Weights of a small GPT-style language model, trained from scratch on English Wikipedia.
Architecture: RMSNorm after each block, rotary positions, biases on query, key and value, normalized queries and keys.
Each number is 128 + 24 x the weight over its row's rms, rounded and kept within 0 to 255. Layers, rows and columns count from 0. Numbers have three digits each. The size before them is the row's rms in percent of the matrix's.

# q: layer 6 attention query, 192x192, rms 0.083, rows 171-191, columns 128-159
# k: layer 6 attention key, 192x192, rms 0.0798, rows 171-191, columns 128-159
# v: layer 6 attention value, 192x192, rms 0.0749, rows 128-190, columns 128-159
# o: layer 6 attention output (transposed), 192x192, rms 0.0651, rows 128-190, columns 128-159
q171 094:100088107098132127111094128126098121136125100155140113087177125100143166123083147124119114127126
k171 103:103163134131135146114120138128149133167127142107138135070114060129107148084122115145130139158123
q172 097:180130120157109148116110131105138145130080154155132158143129175149123141152090127159110157129100
k172 108:115129136097139113151157144122128126190123120119106083152105135195140095155147113131145061120122
q173 102:116152114139121102085100130148155153121138130117159178145094122132143122136138170102120159178133
k173 107:125113116130134099142150142115122131072144134155141187159156097127125106111109104160114122106122
q174 103:126122118113104140106115151079117158136129108167127117153128168161133128121130127100161099113111
k174 111:123110113122127126129159111136137135142136072172113076120107107153160071129126125175149132086119
q175 097:148164173176140145135125137119089108147127111127132152126159098105106133111122133128132157121124
k175 109:128083128058148163138084107142128133096158159110156175083128104119127150150123180117122125180107
q176 101:118199138126117182109131129141130133083144109116133180135155126194152141119116133107138126126072
k176 105:119123160120117173145116105076120087110103116111108149112151125157109134148113119105099137120130
q177 100:110145099105120119140096114117089145122122133139126118120152085106093151112110143101091102174166
k177 094:143165137134142144145133130157144127148133139133137179162128091144140092124155100126142122102142
q178 102:136110130147095124101120090129096142142097134134105109122119112100093109131113117092086141132195
k178 111:124118126144104134138105113111112129076152135102145104074162160119128201116120119088127113147107
q179 091:120155144125129141125156112109157164123178122142131106125123101132090119103153148147154157115148
k179 153:097107122092134152095059143161130125131123089094156130071157121130117147115081140110110127172121
q180 103:119176138127160147123115106115107156122113112085149185138100136101155112097144103141142101150120
k180 103:213112163110140127131138112144155129132133156173123104148113094139112104134147176116179113135127
q181 106:118115122135119134155112123085096187151110149106124128136145185114126159133086096123092123101105
k181 106:100115127119106130125138121173095119142142125079161089143126149110151150102175114087180129135128
q182 107:138097147138099115147127145114133090105157129138133187143089127191121105118156104120126127130132
k182 108:094113122164093177083142110103151113119116097098085165114137182128127120128148124099149146133130
q183 103:128150117107132137135129150106104146119194138128131148139122146154121086104194090130175117096138
k183 105:118121139128090147105131122123152132118136081113169145121173162107137129101133195177159123199091
q184 103:116111130112108086157137115127095124143087112137101100127124101120157177137118135119125156116108
k184 102:095139144130131093166148123140144114184160129134132130100084105115171128106138158131106134114145
q185 107:112135147170110144112145157152135136097146134138142061129154160128133140167165120101164128160165
k185 106:108122151103127185119097177098119150144107120096094154138116179131102145100081096169087116123152
q186 104:133156158088106123094133147120127147173110135099159112121161127092141131125085142110134109147154
k186 101:136147129126124113154094128155117117109111123161123163148138134122118141114138119084151150151104
q187 110:150130126131112151110117083110101118143093096146112109137126080103107130141133156126154147132120
k187 109:118161079109155147172190102131188103147142127127161145120108134104148147124142154135145109144110
q188 106:115113152080145120121120118119205141115098153104138168122119116143129108147079151126100123113147
k188 108:129128134154137136085095141121185084128152114106148152134129082126135093111104099134119152109131
q189 094:151133090126146130101162162122141135120147128126173156143157166134149093110110100186140114102104
k189 094:109084167114136158086085150147134146125105095127146114109156109139068121146123141131178149175101
q190 106:128133068172094137170168093150164139154140132143101061127108100126105114126135152091105131120171
k190 109:145106085125099060148092121150086152121144125146123120115184120114148145133130095081113126096169
q191 111:113110186150139124115108126142128138089147131094108128118156154156110105179182105103136171122131
k191 107:136114146117125125108143145133096138150106109136157113124166159085123159114171109187131140151116
v128 100:118133167113132108100097162104211114136123172090114166103131132159121099147111119169083129133100
o128 098:127134126098130140141119143143000134122139134131110125158110152123160154127124114134091124131121
v129 092:146149150107111141151155142138138153157156124120136131124148127141133103116153153147131123098159
o129 084:167128113151110152102095162114000101143130126153148126128129155091119126104132160072138151128137
v130 100:106130121160143122089154106123181075115130120105133169113104136121122147112140141136108108148105
o130 093:112107115118127159130093116155021132120163138085109098141140117118118125123142132120147133133143
v131 086:121110127127137111128088154112138122110109135133116128128139124191074094129112120155123113126122
o131 090:121147151133122141136123102146098129150174136145106126124110167127146103120129099159104133145088
v132 090:098121117114136138112170121067161175124125115141132130145119100150128163129108126134108129115130
o132 092:127130092120073132129138119083154175104115106068100132159131093122141126138124143174139117102127
v133 094:109107157132107134121119188090077151112180109118183081147095145127102136146133122140152116128144
o133 090:130109120095116121099137149125185133123096095121142149089148054160093167122162117129154102080138
v134 102:121150121130156147116088127125115072158129151134156154137134099082126099135133139159128099130140
o134 102:085083096163160132143120104114132126100181157132150134124155152124148164139123157129138117116110
v135 105:127150171143107108161145130111134201088111176148133113108129121140159148131120100111153121119082
o135 096:117166140123131155120143114149020139135134103093129085065126124150126134136140142184168143131108
v136 118:146092157117150083101124088101174106088140139096103153107106119127129151116138108117105111148127
o136 104:112157149132119098110148110092246188116114110126113108157119098114147115117105118132119136142149
v137 102:148156164124067118133115130116120102117142146148115099139131114141133128120094160125127162116131
o137 102:072130155172121150107133110127200161124111140133119164151136112140158136134090120163130081118114
v138 100:114128160127119149097107122090121121124147103138105120139109142143179135114151124111147113146114
o138 099:109161191115127146162118097142203164125141126096124161099144097105149159131126144155096136155151
v139 107:138107135112143148128141078098107119119099115146134192131137146123158146112152153106129119112099
o139 100:143125139143132138118147116118255160117154130121094140109117136124141120162110081133144124136146
v140 100:138117120160082139148109171139101125116178103143117092129139133130111118161071135100154136113124
o140 099:120129137143089165121108081125094081143093111139140105114155123151102141065134119152161142125086
v141 102:143115122132116114130132104104138126158178114085162111134175165134145118140137079156107103133077
o141 098:134122152095151141137125129142170120123104074124151147133113134140113071122125132148121123128143
v142 104:115115121149144146117151126091109115124110159128133122114123147114121111081111098135144069118126
o142 104:127129096118175124155149131105098182103127124109126154119146138092147054179114155118097104101124
v143 099:142132154116172133107116073145136149146124139105133174111093168162128127110134146143096164073153
o143 100:100122159192145119131134120149040101151172118120146143153132110120135112138125169108138152115136
v144 093:137130152133119092122151119122123144138157160170141139116148098137115119080170151150154130149104
o144 096:068134160139073162127144101141069094160104082121138095123131129108107143076141122109132137111128
v145 113:163124188114117136119133072076152211112102119152132084136143134138153133140110130115145122147154
o145 104:129166125162142147131176120136182195147132110090120140108104103114142119160113120142111094125133
v146 106:130168131110116114085120132109139158136121157119157117128168169119118123131170131119119130115128
o146 101:109135126140136152092122125117068127140137101165123106101125120129117108134158117099135115094160
v147 105:149149157176130129119140130113170119134106114103173085100138130091136119112129132132125121166117
o147 104:115125144131119134146140090170049122121147129102139083136138129125121135092109137124160126087149
v148 108:114103177128128138145138087106147095140107111099087139100117082133120098129101120131126151140107
o148 106:112152138099099128138122158098055158155104134137098095163117136118116136112097109116113150118142
v149 097:119116150107128119153085145136175148126126189117095124114094138141143127130090166145117139122132
o149 096:110116119126140164126113097117030123110131102098132079133124127144115151136155126084121123125137
v150 105:121135138082121128124116180103127203105143158137139132136097133077137130131107140164148097132137
o150 104:120135122078143109106121146147092114127121072130158101106130123152133154140179158120135123134137
v151 102:123145084127107116100117144096121075161130122126114107117113112155139116087104114134133130091177
o151 108:147092119117131156169131162122082153109160149136125150123120119121124077123154131101084094088170
v152 098:135145175095159125127122119137153152154123126098186123126126141127138105157162140148132139150109
o152 098:133138152116108164115096128142040072205124118184128107119138162117135131143118119152124131135110
v153 101:187135111114110118140147126147129164095108148145158122121146082106088129119180155143108114146138
o153 104:115133138147141096115135131129100111128112186104116098146155154116137134119125127173176105128098
v154 098:122149134120115098164097171128138131127173134155117112128127116161156118151112139097187144115128
o154 099:107144131154137138153140116133035107155143155155086129101134144139165169105180151085148109140127
v155 109:141158124113125142147148096153112201118105127154135093127135107115162110108130141117150139106148
o155 091:125152134142128118145144141137255138156112141123136161084123133144141102109113131131145141137099
v156 095:132137167136132115111127153174134072098132146128096147132118110119145141072140133138153097105138
o156 098:133152121120116147150101163136090155136151160132089154131172139108153138092124162104117085153118
v157 107:134127119145119122166118102134124136108126118172114120110116111141116120103106110151109166165098
o157 113:098140163148106102154185127121178156126131142087103139133161111138127149140115127087136128176117
v158 102:098152149124099083128136070137091126141169117194158120137145116126141148119140122122171091170100
o158 102:104117117150138165152164125141192151123142149151113137097142123129148130146140158100101137140139
v159 101:123137128122141127143135115140179129162132138092175171116117141164152137161166078167131167101115
o159 105:138129144122129143151111136151081139180182107140178119145136145115134085149106124113143096126129
v160 101:130093134145178159116154143123143145133126125129123199123093143109141146146119126108138107108170
o160 096:145142103139137147113113133102173181141123140118111094131110106144151135135116113145145156126154
v161 101:124096130156122111123088146128107127104138132139110105135128131155146090096103152164129137110143
o161 095:116136146125116151125125145158000113115145131142112124100129170142103123067140106137127122099136
v162 109:119147134134096191132100116138104127143113140162137060119088137164114121136068125153138120131138
o162 114:113136140145137147174144119155168112119147195124145169150100148140136147156125112129118083122120
v163 098:101149140094142131136116122132131176148124181145141113121109114130128100127112137143120094103126
o163 092:117144126140168154172143131173011146127134149139121125129104129128140134130118156141136099131138
v164 101:150130126118134167156088114141091122150135116086131110137044118174119116115093096141148129084160
o164 108:130138150094087110142113112096172137134131166175137179157179157168130090091079145152130140087103
v165 104:121095133116143187122127104158141134126115143185097113143119123100108152193120132100089090124136
o165 112:126103132150133137119134080152139103151120121120146114167088117112111161161162146163114138188101
v166 095:131125144185125093096133125136175116159148095135116089116114114111140120064150118144116084199123
o166 101:089127156089100130139135127167092132124130148061132107145151117152074127139139139083092136123160
v167 105:144136119126154157116124123137143167159148140148128170124114126098115106126151136112133145116153
o167 112:126090124104141160134140122105086127158134136144145129166102121122114142130132130109106146107151
v168 100:106156123123117155123079169116157111159124131119142128116107144188121142127111140123083136102125
o168 109:156121102123160186125100120123129111102169138140142153134126115141160129122127128155116116115133
v169 108:140160117100094158131165157158134095116165132124171073131095177130162106137143153092154088117167
o169 109:131128127138117148113101135149155109173133126152150151111164110132116113129159165103137139103112
v170 099:126151122099132148077106171159120127127106158133119070106104128112127143142084161151127110138155
o170 100:121133114077106135078105145151122124114136105141164129143137142127097155135136145129119094125140
v171 109:159108154124124138124103128123128120136124159110100107136132110121113148122129086073168133095146
o171 109:153133141132100109114146089082216150132142105125150116103110075098109101110112154143123117128140
v172 108:110138126154165136130132125146162130084137117147135135136098124128096121135119097082141123149132
o172 103:129159126131091096126111105111221150159149099084112110139144095095135138072120130119135152124116
v173 103:134125126113116164128125147122106125088145153104093111097098107106096105112098111118151116104132
o173 099:149121147136130118160148128144000113098105140088167118118093119146110132101142133154121118116117
v174 104:139147159127132145152146089136134177097113126134163136144139107089178108106148120106130143137118
o174 099:141136131125143096126126111129240172160153126122117163064134126103128122154113089115131131145117
v175 110:111083144105122168110069127135154142128145130089064155133118149150137117143083105140130114120111
o175 114:126150141111107122123159118144019137140104121111152104158106129178091151137141133112105136121082
v176 096:118110135109124085076123120088155108137135163132080136152149088155134149085136124168138136136103
o176 093:157176080120121111085150147094014160104105118084147093143111101106139140122130155130098101164155
v177 110:118124106132141110109134129083176152117122125146115104141137131151125140125165154157070124110143
o177 104:144077119114129131118127117155000095089121099115150126148091130120110139135170124160107126129173
v178 101:133181145149119131145108074121142135162124166156200128113155133137110149124103181119160124102143
o178 103:151135104162184156162133125158156128144149098129138154137111177123107094120125139110135136104154
v179 109:119093117166099117151143098121130113155117133141153158108149131092097125096145109132097177115136
o179 116:118094108132158165159135122136087141095099186183107112145093129119143108160109110124140110105141
v180 092:133147105135116141136132123150124113139124109135135087145167135131109121117186142140134115171151
o180 089:179142132135132116156101085112255087123113113130123166126147071116105111106127149153104148136131
v181 099:127142153114138133122146089097179168136100060128113048127117139147121143119123119111102100113118
o181 101:132125119118110147100129116138098121142104116104143128129125109168115122167166157169109102124106
v182 103:122132081150159163098103088130169076146106116074105181113141095123118125125142143135148100140098
o182 111:156126069074088122132101164120137119143168096091181077160113142144117143167098107148113117149135
v183 100:123141161103167086120099098117144103163134122135172172138113123138126130110149172146092145138173
o183 092:111112112143137156105108134128000099136135143169094116174120115113128134113139125121158135076120
v184 099:106149120163174094114127125139117144142162125091130206133112163127165133130098095150142151149135
o184 093:136101132157146110128143119132000099119138124114131101145140155108159124136111164122135162123127
v185 111:136125121103106130111119100099131101119094192101097182129146068126120146080141138113102124097119
o185 112:110133074114123122118101166089174161128145107113122160132099121128125107141098096153107096124131
v186 099:131149160112134122147151102126159135116086117140146167106135105128163146082161111143079104128117
o186 093:095132152126096117132134140124182191129102131102104154173145165119175120138091128125105096123111
v187 108:150143110134121151149144117133171124132101138118123123127118123103149140085130143116136140143104
o187 113:134171126108088108096103131109131138129089094113140132118111116157089123134123125152175136063102
v188 096:143083126134152161099114131103159112149103121123097162116122083140091088080128110148133111145092
o188 098:131147162125077115175145118095010135140121141134118100128100124099119150112118084136119136125125
v189 113:173139145123102153147095082139087144142127091113128118150136140101148116134145089082141097119156
o189 097:086132173126116118120147128111255114171129144153137162144122111128132164145106121101114154145129
v190 103:116148129138110127116138125163149108163126143115137073120174135110103131104118180093143139126158
o190 104:118122104131127147138102127117186133133162107093126085139143085131100123084112149123119107070135